Weights of a small GPT-style language model, trained from scratch on English Wikipedia.
Size: 8 layers, width 128, 6 heads of 32, MLP 640 GELU, 2.37M parameters.
Training: a variant of Adam for these matrices, 150M tokens, 4575 steps.
Each number is 128 + 32 x the weight over its row's rms, rounded and kept within 0 to 255. Layers, rows and columns count from 0. Numbers have three digits each. The size before them is the row's rms in percent of the matrix's.

# q: layer 3 attention query, 192x128, rms 0.0485, rows 116-130, columns 0-63
# k: layer 3 attention key, 192x128, rms 0.0439, rows 116-129, columns 0-63
# v: layer 3 attention value, 192x128, rms 0.0247, rows 96-127, columns 0-63
# o: layer 3 attention output (transposed), 192x128, rms 0.0637, rows 96-127, columns 0-63
q116 092:144107171135153129072115137127168131170177147171170084131150129151114142132085088135144154138143133160126152137136143159108152130102183136137176163083104114130148092114144143154102161078117145
k116 100:140168109157135131040112149117112094094157153081123138090119069126168106130141074109111161166156153053060096138114138159101152111143151145169068139203161178121111086149178133169110173138186109
q117 089:107128124115140075141153097100111177081116148131135051157073088124123100057095159109055116112169075098111145105172085137086174163155121137157106120090151191060131155101132129182136150180159126
k117 100:102102118138172178167167150130119150097156110121156147108113172122126134132087128141090138128175099143138102176088205160141079137146115121126150099196098116104169140101101086114054128052082095
q118 094:099097131156151088070113103186119123094134125136123120092158043173125139123148128111101136169110140054118148113111082120120132143102159175092115100170067199143109118111131079071107114167187085
k118 102:131111174108086172045122150122080107135105136105150098103086217152089154150100123155085127143168089137119155152134095131125116112090129133175162110117159139115121135158128132140044179110074122
q119 082:116112092123162132145125122135111160119108138106131153169062163041153067180076151096131130107169090128142095085170140133135109133157121146181109116113195116116169158123171154186141100201123155
k119 099:124053138124200076177091109084152158136138098157094151105111114127122143133132153106127085070104144189139143086117156150128103120173122104150114112197093113096174160053127088100144114152121125
q120 092:090168117115102097064100137171141113117150174141115119120166133140088156141094121149151066121162114174139135133238171181117150129068174120140116096124099087109124131062152161166149129099109143
k120 110:120117076147149157126178182127097174125105180140085110100132110140114169106118123113124129161101181099086135073145089133118122114132111095154071060184128128166119103095142165129138151143118130
q121 096:102129130153126139108140140154161152159116093119156142152151140107080122105120155149130088148160159146112176131179204107114207171103142110138097092109113070112147117126138143084169086166099113
k121 112:144170093175126102195156170078107174144108106169135094194096119126153138119119110121170123118157122102103114137142096116117111114124106130129133080116109133143149122112173099129144110144148084
q122 100:138150134139177154126119133110105068166127180113151057104180061161136148185121113199088090075106101087136168144174067120157136072115069114090118137199129136118107167087129103134087131101092171
k122 109:159189155139131165059117106172106099100184182086162163114158128125162100068162095118058079216069156114122138140116092134153109109089125141136124111124061126173122106056118198148060169140149142
q123 076:075109077083092101147140090103106128053136112088101115130110100106181112152096161120152100112130084152121095103145094113171126097181052116129144081125126138130147179099160129174143125163150108
k123 103:133089118123132167147111099122135131191164140160110142141133111114118080150087151128161158068151132216170118116099150106147101119111123102165164147068184108113164147096076125131135065067179187
q124 083:039152176195158119105128107117125108111151197111076106109134144128134114068094130140119101186089158140106178142168155171118134147149182129037142131125096164137113114124196195150097184094139095
k124 099:139017106157173148089118143150066162137155145106189079125096142149154151133136106111073157134110122081156102087154126152156125167125132125190105126160148161092095085123137097207085151088106120
q125 084:093085128131098152128154171110205080153077158116107150101139103167102105183159149157243162144189113154201138120111181118115185129123130058111149078158148094143121134142115085142130128154110178
k125 096:135182123138141119163099095086085187175107086146123127188114136114172135103118141104139151101153113115066169082138145154054177097101091133144093158104117168121138117096156095150207104127140151
q126 087:082139167121172138139136144159125097157083109121150175179136212133092093086119092111115121149187145133091163116116160088071093120157129163148110086092099086151131101141106157178156157108158137
k126 105:097084177164113099209181144097114137080107153183124110147132116134127207144095136131165114096092146099148093199194112081164177145126113142090110098142119120145120143069106106125147079149119089
q127 080:118129160129134135175098135089122110097095145109122092132157183161145109084176128180117061074160131119167146077173157142133080109088133126101174157115106118120150133087159111127176175088121128
k127 108:055148176121141148087191133118174097092133155168159169101133137141176150101059126124139163154099126075120161084155154112143146161184130127160141106119116154108121133073092113164076114105172157
v96 090:150157160107164083123098139177129147112153127177101145097092176097117087122114118119095145113120190159103108095182084159131112140128161120161127125136129062103186153095157164190167112143107128
o96 087:185148151172096114157147102116194067110119158090151135137041083153156129118154082089152174127169094126105126120104184075101145165066159077127123085168115122170092149224123123133163146113136113
v97 084:192164174095194127129122115182092123100101137141135106120134127101113128172173108152103127164156157099098099146163116090118163114178118099065098161106105125155104115121161094120087133098092133
o97 087:142185085162067077110126100094163123105135130131108188147162157166104151093124095153163147109180082153107088090040185118122102149104079137101108140106130174104123112129096085099162180131163080
v98 080:119122101134101125032125143140162101104090127131149195184190103150120152085120143121172105112124072143070118056198110156167129106175100113087107181105067167108113077159141094160120174140132098
o98 084:095144154115131022116116122141150121203058158152110176067175146118104070176136118112079121163147113108136153154189078114125133127114151202113112160102154165146126196152155095133132128131146140
v99 087:111072115138092131159189108158149167146109140176126088123132121135140162087109139149138103145141112136178115148049080135191130111119131150087157163096177135108108084068224143083147137079146157
o99 086:171136127129130198132122112077092132137168118097112114139146117094057142117104197127169157000127158100131144095089142111147173124094116147164143164114073135116153154164174073155138126136094085
v100 081:134174141149155164112122150125145096134163139134081122118129158151133090118112149208071076129107080095098092156110160178087109174138089093096122066152187141147057116148088122205126161111114164
o100 076:131087139115094115149154179173186170120132087136067064142133165084213160128125115085123128130096097142150112138131150141084197142082098082160171122163117137176158089100097148068089101133142120
v101 083:114129113125115171106154114175110128146099188108096105130140111160139126184162068104112149121113113200138121129136068175096112152084178125153143045100109102155113117154116120094145140172143122
o101 081:088140163151130143141109135161085121156152119153116123179122203106142131131153091150144129078085105163110145066110160124123177120092131157228168118081145136117151162099083217148041109157102144
v102 089:089135122154106103154164102138089110144074119084142174153071122146156165124096206058200195120169175089127140163162133163154112159122193115132132103137089086164166151128116123122140108148146124
o102 089:115145085113129124146142113115038144112103148127159145115151079142084131111146142153100082158146147132139131106186082113135122103131133153212042138142147109122111135128141194157077084130122119
v103 092:148113132152083106172101146135122139111150117153078139124134168123108139177210034166066101112124125164090126142095164111107117035147100124106133141125081153115156134125104138108117060075085145
o103 091:130132155128153132134125162096194118120173120145106063118168151162133110131196039110202169114134079163105109113105160156104123109087158133115173083167140152112107067129121126108130187096103128
v104 089:168133118133159154096109193104088147092179173124142129098144141102134119112200164140102127091149105144117156120163136130081078126055184116151102169071068174138125136136196122114100144100118135
o104 093:116092133171123101125157106128141124109086091158090092070188142094145103162150076100153144141134156130178073158081180105079076097154154113160172116104171150120185111114118134155124152111096136
v105 092:163133132143137150121190089159084151094153136170086173096158099087113125134136093116119083101197150153096109075195092154067124130123101116083151133112139121110117115077164130182108126116095192
o105 090:094134181177132114130105112127218109139127142134168134195131125120173126144174103125177154116147060112161108066133184066083126131101156128128175157149058126155128125143113079157107098143149074
v106 095:124121123138151150117159092076133156114130152140128108140145122195163105117120137011178162143161093101093159130101060097054147148180152120131170104095097130126101127137205110166129098176148107
o106 092:134115101125077140093139109127104114132124164156096159130162130134101108126143118172021094091112199127135165190157125125109130103107107156145072110109145160129128175060117112117066089139128164
v107 090:124087043150149084105129096168145134119110132114077151135134145122130168148206132173161133138156127153141122103099082149188121081122100120141100096105115099056125108135143111131074167111139104
o107 089:158077148121128097169138108146126146163082141090131117075129149123050070097168120122184129095099112106102052086143129158133170157099197153142149171122142103136172191171126133151128126154108124
v108 094:119138141152114161146112106127099128133157190110168087128125136139090115101122112109136095137175166143126151076149113137108132106129083142175110113180120110119125104139154151081124133120103127
o108 092:136092132171138173154088164134166123130166122079163139168089156167161134134142102167213137056134142079111151167126131114133062097145117159123153120174111146094228139156125126130125087111147125
v109 085:183113125135122114126123110060103101109151116138137095130136146133161166249137134101109101142181084181149189154052101126143144119121147156124138113163085160170168130125065107083112154166155152
o109 081:103115150131155195155058108072161140124143125148105074140134171188161117134111164138141142128143123155103103179141100106091147073139172111125151105190164121003124136070103197186153136098140147
v110 083:166133128144132129128129175188173127150167108141121118134066138105100138113067099145125125138145149080119098106142104136101080189109172104126139174123128073131149111088157120118130059135069105
o110 082:176179123177108119109155135121119132174139124155155145142130079099143102123141153125103101115162141162165153089077090142167111232093112099080162139087090091134114096145154113087132159107151082
v111 089:108106149111100131158178103088139117083128149091142155161100160062114146092087195136127110106133116107110121134086093131110164082148178170132176119104123109109150174109162192082151123065068084
o111 085:140122091140108143133122071099082151121146116129130062071125059128073154156120168096085163126153150114106076142167096116134111156124134146125085116199145141153146141113155196122171091131206099
v112 097:158135162098188104082134154166133105142107119155124109111184061153122130127177064173102135075170160120112102131212150156139148130104090108140109138129127070138155063128043121143115134122141114
o112 099:110107111165165112142144161179209161134080169108131190127124150179102099159129141143156108168109086149127110074063130089112132165100103123109168194086118124080106105137055094121133154148166140
v113 079:127129106126099122051107196141217081142139160117137135195140116126107108207141062081173125133110130158131072129114088152143169130105186123112081107162098196144174099174167093111118111068112086
o113 077:164121127105153090117112134169086132217087108081096093093144194178108099111114094134119207121042134090156117131125096170172122141139142090116131136106197131145162152127102195132144152162141189
v114 096:113134125152129130145176162093181112063106121189124183120135115134184121069141188117144121116123149121141161127112208109084114144147130142093109086162174112141201124093090100140153138142152128
o114 093:127135083124138121150140138177125186082138114090127145056109093153119136112107128115051089235150190175094093144134090109136050139134127156112095145117087122146066139133146149119170093122096073
v115 089:068125112118089082087207139134125131118084140107100147133082111084108128160181185087120110093128127093154134155213173146146113156115120196127107081109181120089128170132162094160134131094123132
o115 090:160160157123128084209082134182068097087108114123148121092098092094092083068152134159079093133178142060182099087132122149178139131121144136117113152080092117162160114147108120138119134146074093
v116 086:133115142144087144103147154191155172104178152078088167110157163094100113054140207149143127112131108142238134111162165095168132106162117109125105145085085153105152126100100101118137132163159171
o116 084:065159170147104127079091161159160124139131138124085094152104152106178078139088105080190073165171123123141115110076176172117068138137091184111214155140084107147072094177169183113136174123075143
v117 087:160124100107129108125119154133099145126187186174123150146112162165193146139174170088132101069077144180151113162176186142116080093103106100132122107120170174146170065178097054146166164173142082
o117 094:107133167149091093097116173166138132064067069156105139127157213107125102113086140117134152173114128155138123116152155122133174132119175163140196063084143164096096142136119164092078136100052097
v118 092:087133116086142120177086088157133147161110170125169135106092164142111124155182124042095155168177056161114163088119169126148125198128126143172124117143092140161152133146063143154154161177171078
o118 086:159147134164111103103156172104102099095145135125130134133070156132127178169107134133111143122161140198149132151162135095117138103139144096219114135151192111093086133127089164212166062155090173
v119 095:166082113126104115157117133140085126116157169145129153060173169145108148138072097064156156154173132187122105120154129085172105050102079153165120136061106099129119165164106108149137125168100125
o119 096:097130172136145192073148114097187129121074152148172156177104161148125047152108123158148137144153150097098091171194106125088070140150123074100182134167106182100077108170136160084129097108153150
v120 089:168127140123125132162155216063130107138126185124118128119126096209123127180207180144133106120151113144092144107048180152124115061091091109115089100138117191131091108127120083103123156107151087
o120 091:093103145075118088167148163107179231122124100121042108138131140185128128131166083188092113187122117203118136144170119120127188070101128173168165137112137191128168125075127108107150093106107117
v121 098:187125101083110144079172121148153215107118146132118131140085143075112117126231143145142103133124078074137142136116152142130126153121129124140091104123184142134114092128078114202131131077146108
o121 094:168154118163104133145131150248127169098068069137122128099183099062166064131160088090134112135117150102170098117123138194101133130094108165099157141087117132142127169126097115140073186119071111
v122 094:177107103105075129134113106132127143177069117078118138147069122086113161147219168135130151106157122078129133141144113110062135088160139134127125152123166147144121208094133092115105117103111080
o122 095:123119158091153138160124158102101099059102113174095138075176119120146057148157142094145064123161157086154088092122112130139155170130162168111140108154170132146156140085121095223078117067104108
v123 089:141092149122167167125130174174136180120069147125138117123197085123135104183102120172124138104098080153075140169108062114152121099023130141112156160056135133156091106141144163150076122100123132
o123 093:108139118093182150102096127076098157199161147108101150142108065094131105169156123160093097106129090134093158132144175110136181130123116118139078093088158165176137117126128111129200190158130094
v124 085:136147095108096098190082073129106161165115098123121125096127076112146112095093091181114125144114188130191089163102148175142118174156162091139112092168078123138148184091181094165139069082108115
o124 097:198113108115150176120222092134101126133119095158131105181104115115096161125157106102144081087094097103122165066122150148113136127140147037055135099104106117220149137131140113119077129162147151
v125 086:155113104142153101128155107111211133092141090148092121123136114064134147116129131174062171153149112120148106178150095142154101113159138161190115125148115166157140102118141076107098161124112139
o125 083:147161155216214121167081129115160087141127113131108130089107121112155121123143158135174119069169075105126131091056143121123120134081171101132164164178117105082117108137108162139170184116087151
v126 091:086139100148152180164224154104126129134110150117103147121120221168122131086166146116154151179149083139159133126132143109125115129151134131135149084136100137127074172090051112131139105145140113
o126 095:047087162137070149103168176117107176140082193169118128147147099114144144153150148135098136165144160116136099158199127199100147119122085134159142167123135095105111115117119129103131021129112126
v127 084:089113109124108130143114144148096102156134201164157152125111187163153099135089157116111159115146170131165158040125163155093144092180086059135171068092135097135142140143115131143172103117131083
o127 084:108125097131111154136126158116111166085171125123143145123050127102112127136126122133116159116083151188101116133127097106179151168135138164120153063158102114153073085168176155124129079153162138
q128 077:130135175094148092153098156111114075159167205118106181140127127142138158077151102125152135165077125178109088111048166106095105152078071136130111113088139085137114187082074112138164088129098108
k128 097:172161091176148098092129117157188173194141143099157153077123161095167171151143086186124127059104140147125140082113134074094104118099059193114076158123140160164097128115118128143151109084129156
q129 161:126111133133129119163164143083131146086160089124126116159131184126105123086112147094102106151134053121082156125113124190053138137118184093106123104110119135115113126138171156188111149122154062
k129 113:105070178092105172165138149115089082099103133165072132189151116133102069138112157151119121188120124097110106161177109135116167121112180070209177124135143087123175163132119123149080166138106113
q130 186:119096157098094143177172152069109138092130082159119137180149152136091101122133171138097124146125054107077099161118106158065162124137191080129140084142098143091139156157155161145092157126122060